config.toml
activation = "gelu"
tie_embeddings = false
init_std_qkv = 0.0438
init_std_o = 0.00775
schedule = "wsd"
seq_len = 512
dataset = "wikipedia_en"
Each number is 50 + 10 x the weight over its row's rms, rounded and kept within 0 to 99. Layers, rows and columns count from 0. The size before them is the row's rms in percent of the matrix's.

# layer 8 MLP up, 512x128, rms 0.105, rows 214-226, columns 0-127
112:53 30 54 58 52 42 50 56 29 61 32 65 47 37 65 55 56 53 54 44 63 43 54 45 45 52 57 59 32 51 46 48 39 48 51 51 49 58 40 39 53 45 54 44 66 43 36 69 49 69 66 33 50 65 40 53 63 44 36 43 67 59 55 44 58 49 59 42 39 44 59 42 51 53 50 65 48 47 39 41 72 58 49 48 68 53 26 54 47 61 52 58 56 61 59 56 70 70 50 46 36 28 44 47 51 54 51 66 50 48 40 61 53 48 62 42 48 51 43 64 32 41 47 34 43 45 36 43
111:40 50 52 55 38 41 63 47 46 52 53 56 60 59 43 55 54 42 50 61 63 46 55 51 62 31 54 57 53 51 46 43 64 30 50 39 35 34 52 67 48 48 50 30 51 50 70 57 37 34 67 49 64 44 51 58 46 56 39 52 71 45 47 16 40 67 44 56 41 51 49 46 58 42 41 47 45 52 40 56 50 37 43 70 69 42 49 54 49 55 44 69 60 59 49 55 35 59 51 66 51 54 60 44 44 28 59 63 48 36 51 48 52 42 40 52 68 45 41 64 47 59 43 48 56 44 36 38
106:49 51 35 41 24 43 57 48 44 56 50 60 54 60 45 62 51 46 52 53 63 45 29 42 55 32 45 38 49 56 52 62 51 55 43 26 50 31 65 42 65 42 45 49 52 56 31 57 50 61 65 55 41 59 49 51 54 44 53 50 58 55 49 42 48 57 48 59 47 52 50 48 48 48 53 45 59 48 72 56 59 40 53 64 56 54 31 69 56 58 52 49 75 51 55 40 63 44 52 55 40 31 41 54 24 59 52 51 46 49 43 70 49 39 52 33 58 48 22 64 44 40 67 62 44 57 50 45
095:49 42 47 54 54 56 44 51 50 37 59 50 65 59 50 36 42 39 30 53 54 56 58 50 54 75 45 39 34 47 35 56 54 58 32 40 56 63 41 47 48 42 55 22 61 67 35 51 63 36 50 52 59 53 48 45 59 57 58 50 42 46 37 48 52 41 58 47 57 52 50 25 52 45 64 50 44 30 54 33 58 50 47 48 59 69 50 39 44 82 65 49 48 48 47 59 43 61 18 59 42 61 49 58 37 39 51 43 53 34 55 42 53 61 54 54 49 44 42 47 52 61 57 62 47 51 49 55
106:69 44 30 46 34 41 57 57 56 53 55 49 61 57 40 66 32 44 37 44 55 60 25 53 48 47 36 49 53 56 52 43 65 49 33 55 37 49 69 43 39 46 61 47 54 62 49 78 46 54 51 31 63 36 58 47 53 56 58 57 47 37 58 28 47 51 50 51 59 40 55 55 53 33 52 55 61 61 55 39 59 50 55 56 34 59 39 65 45 47 52 53 66 36 46 53 49 56 35 37 34 41 59 32 64 53 49 53 51 48 41 47 66 55 33 42 50 61 37 64 63 43 54 46 47 58 47 44
102:59 42 40 39 54 65 57 38 50 60 47 63 56 52 56 55 50 42 58 70 66 45 30 54 41 39 26 43 21 49 46 54 43 38 58 60 34 47 41 52 33 38 63 60 41 58 39 49 66 47 51 58 48 48 51 50 64 43 46 62 45 31 48 36 59 54 56 44 53 61 56 60 54 55 80 46 65 49 57 33 58 43 64 50 50 51 54 32 51 43 41 70 42 41 40 47 64 53 33 67 46 50 48 52 65 60 47 46 58 39 52 51 52 42 31 54 54 44 39 43 49 45 57 42 53 46 55 41
098:61 62 46 47 43 31 54 43 53 29 56 57 56 50 51 37 38 41 51 44 53 31 51 35 56 59 48 44 56 50 43 51 28 48 74 40 59 43 63 46 39 49 40 55 54 60 30 44 48 46 61 34 60 62 46 64 63 56 42 54 53 49 52 54 45 39 51 62 49 36 61 53 49 55 37 50 35 41 49 62 44 58 47 64 56 67 62 47 71 49 54 58 73 39 44 55 54 59 56 53 38 68 34 47 55 53 51 63 51 20 65 35 59 49 51 47 57 39 49 55 51 68 51 52 37 45 47 36
077:45 39 47 46 30 38 57 49 40 43 55 65 53 52 48 42 67 41 38 57 64 57 32 60 64 57 50 42 60 39 45 45 60 45 65 52 46 48 59 52 60 24 53 44 64 49 44 89 60 55 60 57 66 38 54 48 45 40 19 46 52 39 62 45 45 55 68 43 45 59 52 51 45 68 33 56 56 45 55 57 66 44 57 36 41 54 38 45 48 54 57 62 52 57 44 46 55 50 43 51 54 34 56 60 42 53 61 48 53 44 36 55 52 38 57 41 52 38 49 51 61 65 50 33 45 47 39 56
009:36 46 48 52 35 59 60 50 57 42 49 41 58 38 38 40 60 53 39 56 45 34 50 62 56 54 53 61 41 29 48 65 54 34 54 67 30 59 58 62 51 46 37 49 53 52 47 38 38 66 35 55 45 45 44 45 68 55 61 62 48 54 29 60 38 60 37 48 46 48 48 47 51 61 48 44 57 45 68 54 77 29 58 36 43 45 59 52 40 51 48 51 42 61 59 25 45 51 58 42 57 38 62 63 47 62 66 59 47 34 53 52 66 36 67 60 54 48 57 53 45 47 54 45 36 54 46 56
110:46 39 53 58 62 48 57 39 39 54 46 65 57 35 40 47 48 49 48 56 69 51 41 59 51 59 52 36 60 51 34 53 47 59 41 45 35 41 57 48 61 45 54 53 45 47 54 52 33 44 53 39 50 42 65 45 64 64 48 42 38 51 34 48 35 65 48 47 41 65 56 53 61 49 49 59 73 70 50 21 70 54 51 48 43 45 55 57 45 64 50 49 46 42 45 72 65 55 43 55 46 55 40 61 54 49 27 42 43 52 36 38 53 17 42 45 46 54 61 58 51 58 70 47 34 47 52 49
107:30 44 77 43 38 58 54 44 41 42 46 63 62 63 61 50 54 51 63 44 60 43 42 64 40 58 36 51 26 58 51 54 55 43 48 61 43 47 51 62 37 36 62 66 67 70 60 51 38 37 40 64 47 40 39 59 34 61 44 40 58 46 62 29 61 32 45 47 52 50 47 61 41 55 45 50 50 30 49 46 61 54 45 43 55 47 27 45 45 55 53 62 54 52 39 50 49 65 55 50 39 49 36 67 58 60 53 66 51 28 58 52 58 42 39 58 42 35 50 48 56 50 57 51 53 49 40 50
112:61 59 42 78 45 55 57 51 43 39 36 53 55 48 54 68 42 47 48 45 51 47 47 37 64 62 59 30 46 61 47 37 76 46 47 49 52 37 46 55 50 52 58 47 53 59 32 69 57 63 41 46 61 52 49 46 55 67 53 35 45 46 33 54 43 29 59 31 48 56 53 28 43 56 55 52 47 60 37 23 47 57 52 56 47 43 60 35 36 58 52 54 59 48 50 45 59 46 51 51 46 38 40 45 40 35 42 61 52 56 71 45 56 46 55 43 41 61 58 51 63 51 63 48 44 27 55 40
096:43 65 43 51 36 58 64 60 28 41 49 45 50 41 57 68 48 54 46 56 49 56 62 61 40 43 62 50 54 60 57 38 54 58 48 41 50 37 57 51 38 33 34 42 51 62 70 61 31 35 53 45 63 33 67 64 53 54 44 44 75 52 52 50 47 48 52 40 51 48 64 38 50 44 41 51 65 47 43 49 46 37 47 55 46 61 32 54 47 64 46 66 41 68 55 58 44 62 68 40 48 45 34 59 57 47 42 51 43 30 53 36 50 49 68 49 56 33 49 47 49 40 54 52 65 32 58 37
# layer 8 MLP down (transposed), 512x128, rms 0.0924, rows 214-226, columns 0-127
115:56 54 72 44 70 48 51 57 61 36 35 29 43 51 64 56 51 68 39 43 51 45 56 54 53 54 49 49 63 50 58 71 47 45 55 48 43 66 53 50 48 42 38 43 44 50 42 61 47 40 45 53 44 52 63 49 57 37 64 52 34 55 45 66 42 46 31 29 54 55 43 61 56 54 54 53 65 39 67 36 43 61 53 33 52 54 45 60 35 55 28 45 59 39 50 62 34 50 43 54 49 44 43 59 34 55 37 53 43 47 61 25 45 46 56 61 74 62 52 51 55 61 59 48 37 45 61 57
118:61 47 37 61 42 56 63 25 52 47 23 56 54 60 53 33 46 45 59 38 58 43 48 52 38 58 35 73 47 55 56 43 69 43 40 64 56 52 46 43 54 45 37 52 44 40 58 69 57 60 68 52 51 37 51 45 55 42 56 58 41 52 32 40 49 50 55 53 46 45 55 42 51 53 41 52 56 60 38 57 50 39 40 45 71 38 44 42 50 59 57 70 32 56 77 59 43 64 50 69 51 61 48 48 54 37 51 49 45 56 47 45 34 55 48 43 62 40 66 43 45 31 66 38 51 54 44 58
103:51 44 51 50 66 40 51 47 36 56 64 35 64 57 55 50 38 57 65 53 46 61 42 44 48 75 45 36 42 61 44 39 49 45 46 57 53 50 49 45 51 65 44 51 37 36 53 65 62 42 18 39 53 52 42 61 43 64 69 52 46 55 52 43 49 53 51 49 40 34 67 43 60 71 67 44 37 38 56 38 38 44 61 41 41 51 61 60 55 43 62 54 54 41 35 45 69 45 43 40 42 66 39 34 43 56 46 52 47 58 51 58 55 70 42 43 61 54 55 43 61 41 42 57 58 59 63 37
089:65 72 51 53 69 45 52 57 51 50 45 48 49 51 62 69 51 54 57 52 50 44 44 53 52 52 50 49 54 49 65 54 46 47 66 51 37 43 64 52 45 41 46 42 50 70 31 59 42 49 46 29 44 51 43 64 52 53 37 67 63 60 51 34 31 47 49 54 55 58 59 45 49 54 31 44 43 40 51 53 38 52 51 56 52 37 51 57 48 35 41 54 64 28 57 52 46 35 61 55 71 41 76 41 59 55 57 65 34 47 44 45 52 53 27 59 67 50 56 71 38 48 40 45 35 47 36 42
110:39 46 45 46 61 44 50 48 56 42 53 66 47 45 46 44 49 60 53 64 44 55 64 53 40 50 31 38 57 43 57 57 61 66 43 38 61 54 38 49 68 40 41 44 47 30 54 31 51 29 48 51 43 48 24 61 53 37 52 55 46 59 49 67 55 46 67 51 45 50 38 42 58 45 57 32 53 37 62 48 43 62 52 54 51 62 47 40 57 42 66 21 60 53 60 42 66 64 42 52 50 49 56 46 55 49 46 48 40 38 63 66 39 43 53 51 56 38 71 67 52 54 51 79 53 41 56 49
108:58 52 51 50 55 61 54 61 62 40 42 55 47 67 45 42 59 39 59 66 67 38 59 26 50 50 67 48 59 56 43 34 42 56 59 45 76 32 47 55 62 65 44 51 47 62 47 57 36 47 54 56 55 46 41 49 54 43 52 38 47 44 42 54 57 37 32 29 53 51 64 54 56 59 38 52 47 45 33 44 38 31 36 47 47 56 63 52 59 55 64 43 40 63 59 32 54 68 31 44 40 40 58 61 54 33 62 63 58 26 38 53 43 54 61 51 46 44 59 50 50 45 54 47 59 52 53 50
093:57 61 46 60 60 38 62 52 51 51 50 56 42 56 44 62 75 37 57 66 42 58 40 48 58 54 56 58 58 52 46 47 61 48 39 50 57 63 58 50 44 49 44 54 45 53 54 53 47 72 39 56 56 47 48 57 44 42 57 30 37 53 52 53 66 62 42 43 50 56 30 62 51 65 39 49 77 48 51 59 42 49 23 30 46 51 40 34 33 47 40 44 44 63 47 38 42 40 59 53 37 29 67 43 39 70 42 55 42 52 37 63 47 49 52 28 37 41 59 59 46 49 47 40 55 61 59 49
102:53 56 54 54 30 44 47 45 36 42 67 55 51 52 40 42 57 40 38 52 81 57 30 64 65 48 52 29 54 47 58 51 57 57 61 58 48 41 62 56 38 22 61 46 52 52 31 71 54 56 45 52 65 45 48 42 56 54 24 46 56 38 42 42 49 53 53 49 59 48 54 53 33 63 49 51 56 51 56 63 54 56 48 46 36 60 35 33 53 50 61 58 60 49 43 39 53 44 54 45 48 43 50 59 49 44 59 50 59 39 41 59 64 39 55 46 51 41 51 40 75 53 63 34 50 55 33 36
006:52 55 64 52 66 46 43 49 55 52 48 65 46 36 71 54 48 48 53 36 38 67 44 48 38 61 60 41 54 78 73 51 44 52 56 50 63 29 51 45 53 51 54 55 51 42 55 68 56 50 58 49 43 62 63 46 35 45 60 53 46 38 70 50 47 46 59 52 58 52 57 50 61 46 43 45 60 49 43 57 34 60 29 51 45 44 45 64 46 65 55 46 55 44 59 58 57 46 60 62 44 62 32 47 39 24 39 56 56 74 53 57 27 52 51 45 53 68 37 43 41 44 39 49 58 59 50 62
109:55 43 45 45 58 60 44 46 43 47 39 48 53 52 26 67 59 63 49 45 53 53 11 65 42 32 50 64 51 50 38 49 60 44 53 52 39 37 41 47 60 50 33 57 42 65 41 63 63 56 32 50 65 42 46 56 40 38 55 36 49 54 46 41 60 49 43 44 37 54 46 55 49 66 43 57 54 64 59 47 66 53 34 67 53 62 47 62 28 46 38 53 57 59 45 59 74 57 40 61 53 57 37 54 51 54 60 35 50 43 52 47 46 47 68 51 42 45 58 54 56 49 62 50 60 47 51 36
106:47 59 71 50 41 42 64 34 57 38 44 36 35 60 53 54 25 53 58 53 42 52 73 57 48 45 57 46 55 44 41 49 51 48 38 46 44 35 43 77 46 53 56 61 62 57 41 55 52 46 51 42 52 55 45 49 51 38 46 45 66 50 49 60 55 35 65 46 45 47 33 47 42 37 38 58 40 57 47 56 59 33 64 42 41 74 62 58 37 48 45 56 55 58 57 50 65 81 53 55 50 54 40 61 41 35 37 32 57 56 57 46 54 57 59 38 49 47 59 42 49 36 62 41 65 50 39 50
114:62 66 60 44 53 44 62 49 47 37 36 38 38 74 39 36 57 38 59 38 44 45 67 55 41 66 70 46 47 61 36 54 68 56 51 45 27 51 48 41 58 44 52 51 46 54 49 50 52 54 67 51 41 48 64 53 52 63 61 55 41 40 39 57 44 47 56 42 52 75 34 44 51 32 41 59 49 55 38 60 43 42 45 58 44 49 39 51 37 63 39 63 70 49 58 42 69 47 46 48 50 64 55 52 52 47 48 40 46 42 46 30 47 61 47 58 34 40 34 64 60 63 38 54 43 52 57 62
100:47 53 56 66 46 39 57 34 53 30 42 66 49 41 61 62 64 48 57 62 47 66 56 50 54 60 54 63 49 46 35 56 42 67 41 48 63 77 41 64 39 28 44 51 40 49 47 28 38 57 52 36 61 63 29 41 39 44 66 52 47 48 52 65 64 38 46 39 58 57 53 53 49 30 47 68 54 51 48 37 43 56 52 47 53 49 34 55 52 51 44 45 33 47 56 46 56 63 50 56 41 53 39 48 44 61 46 62 54 51 56 46 52 50 51 50 41 34 45 42 34 66 42 63 73 44 48 62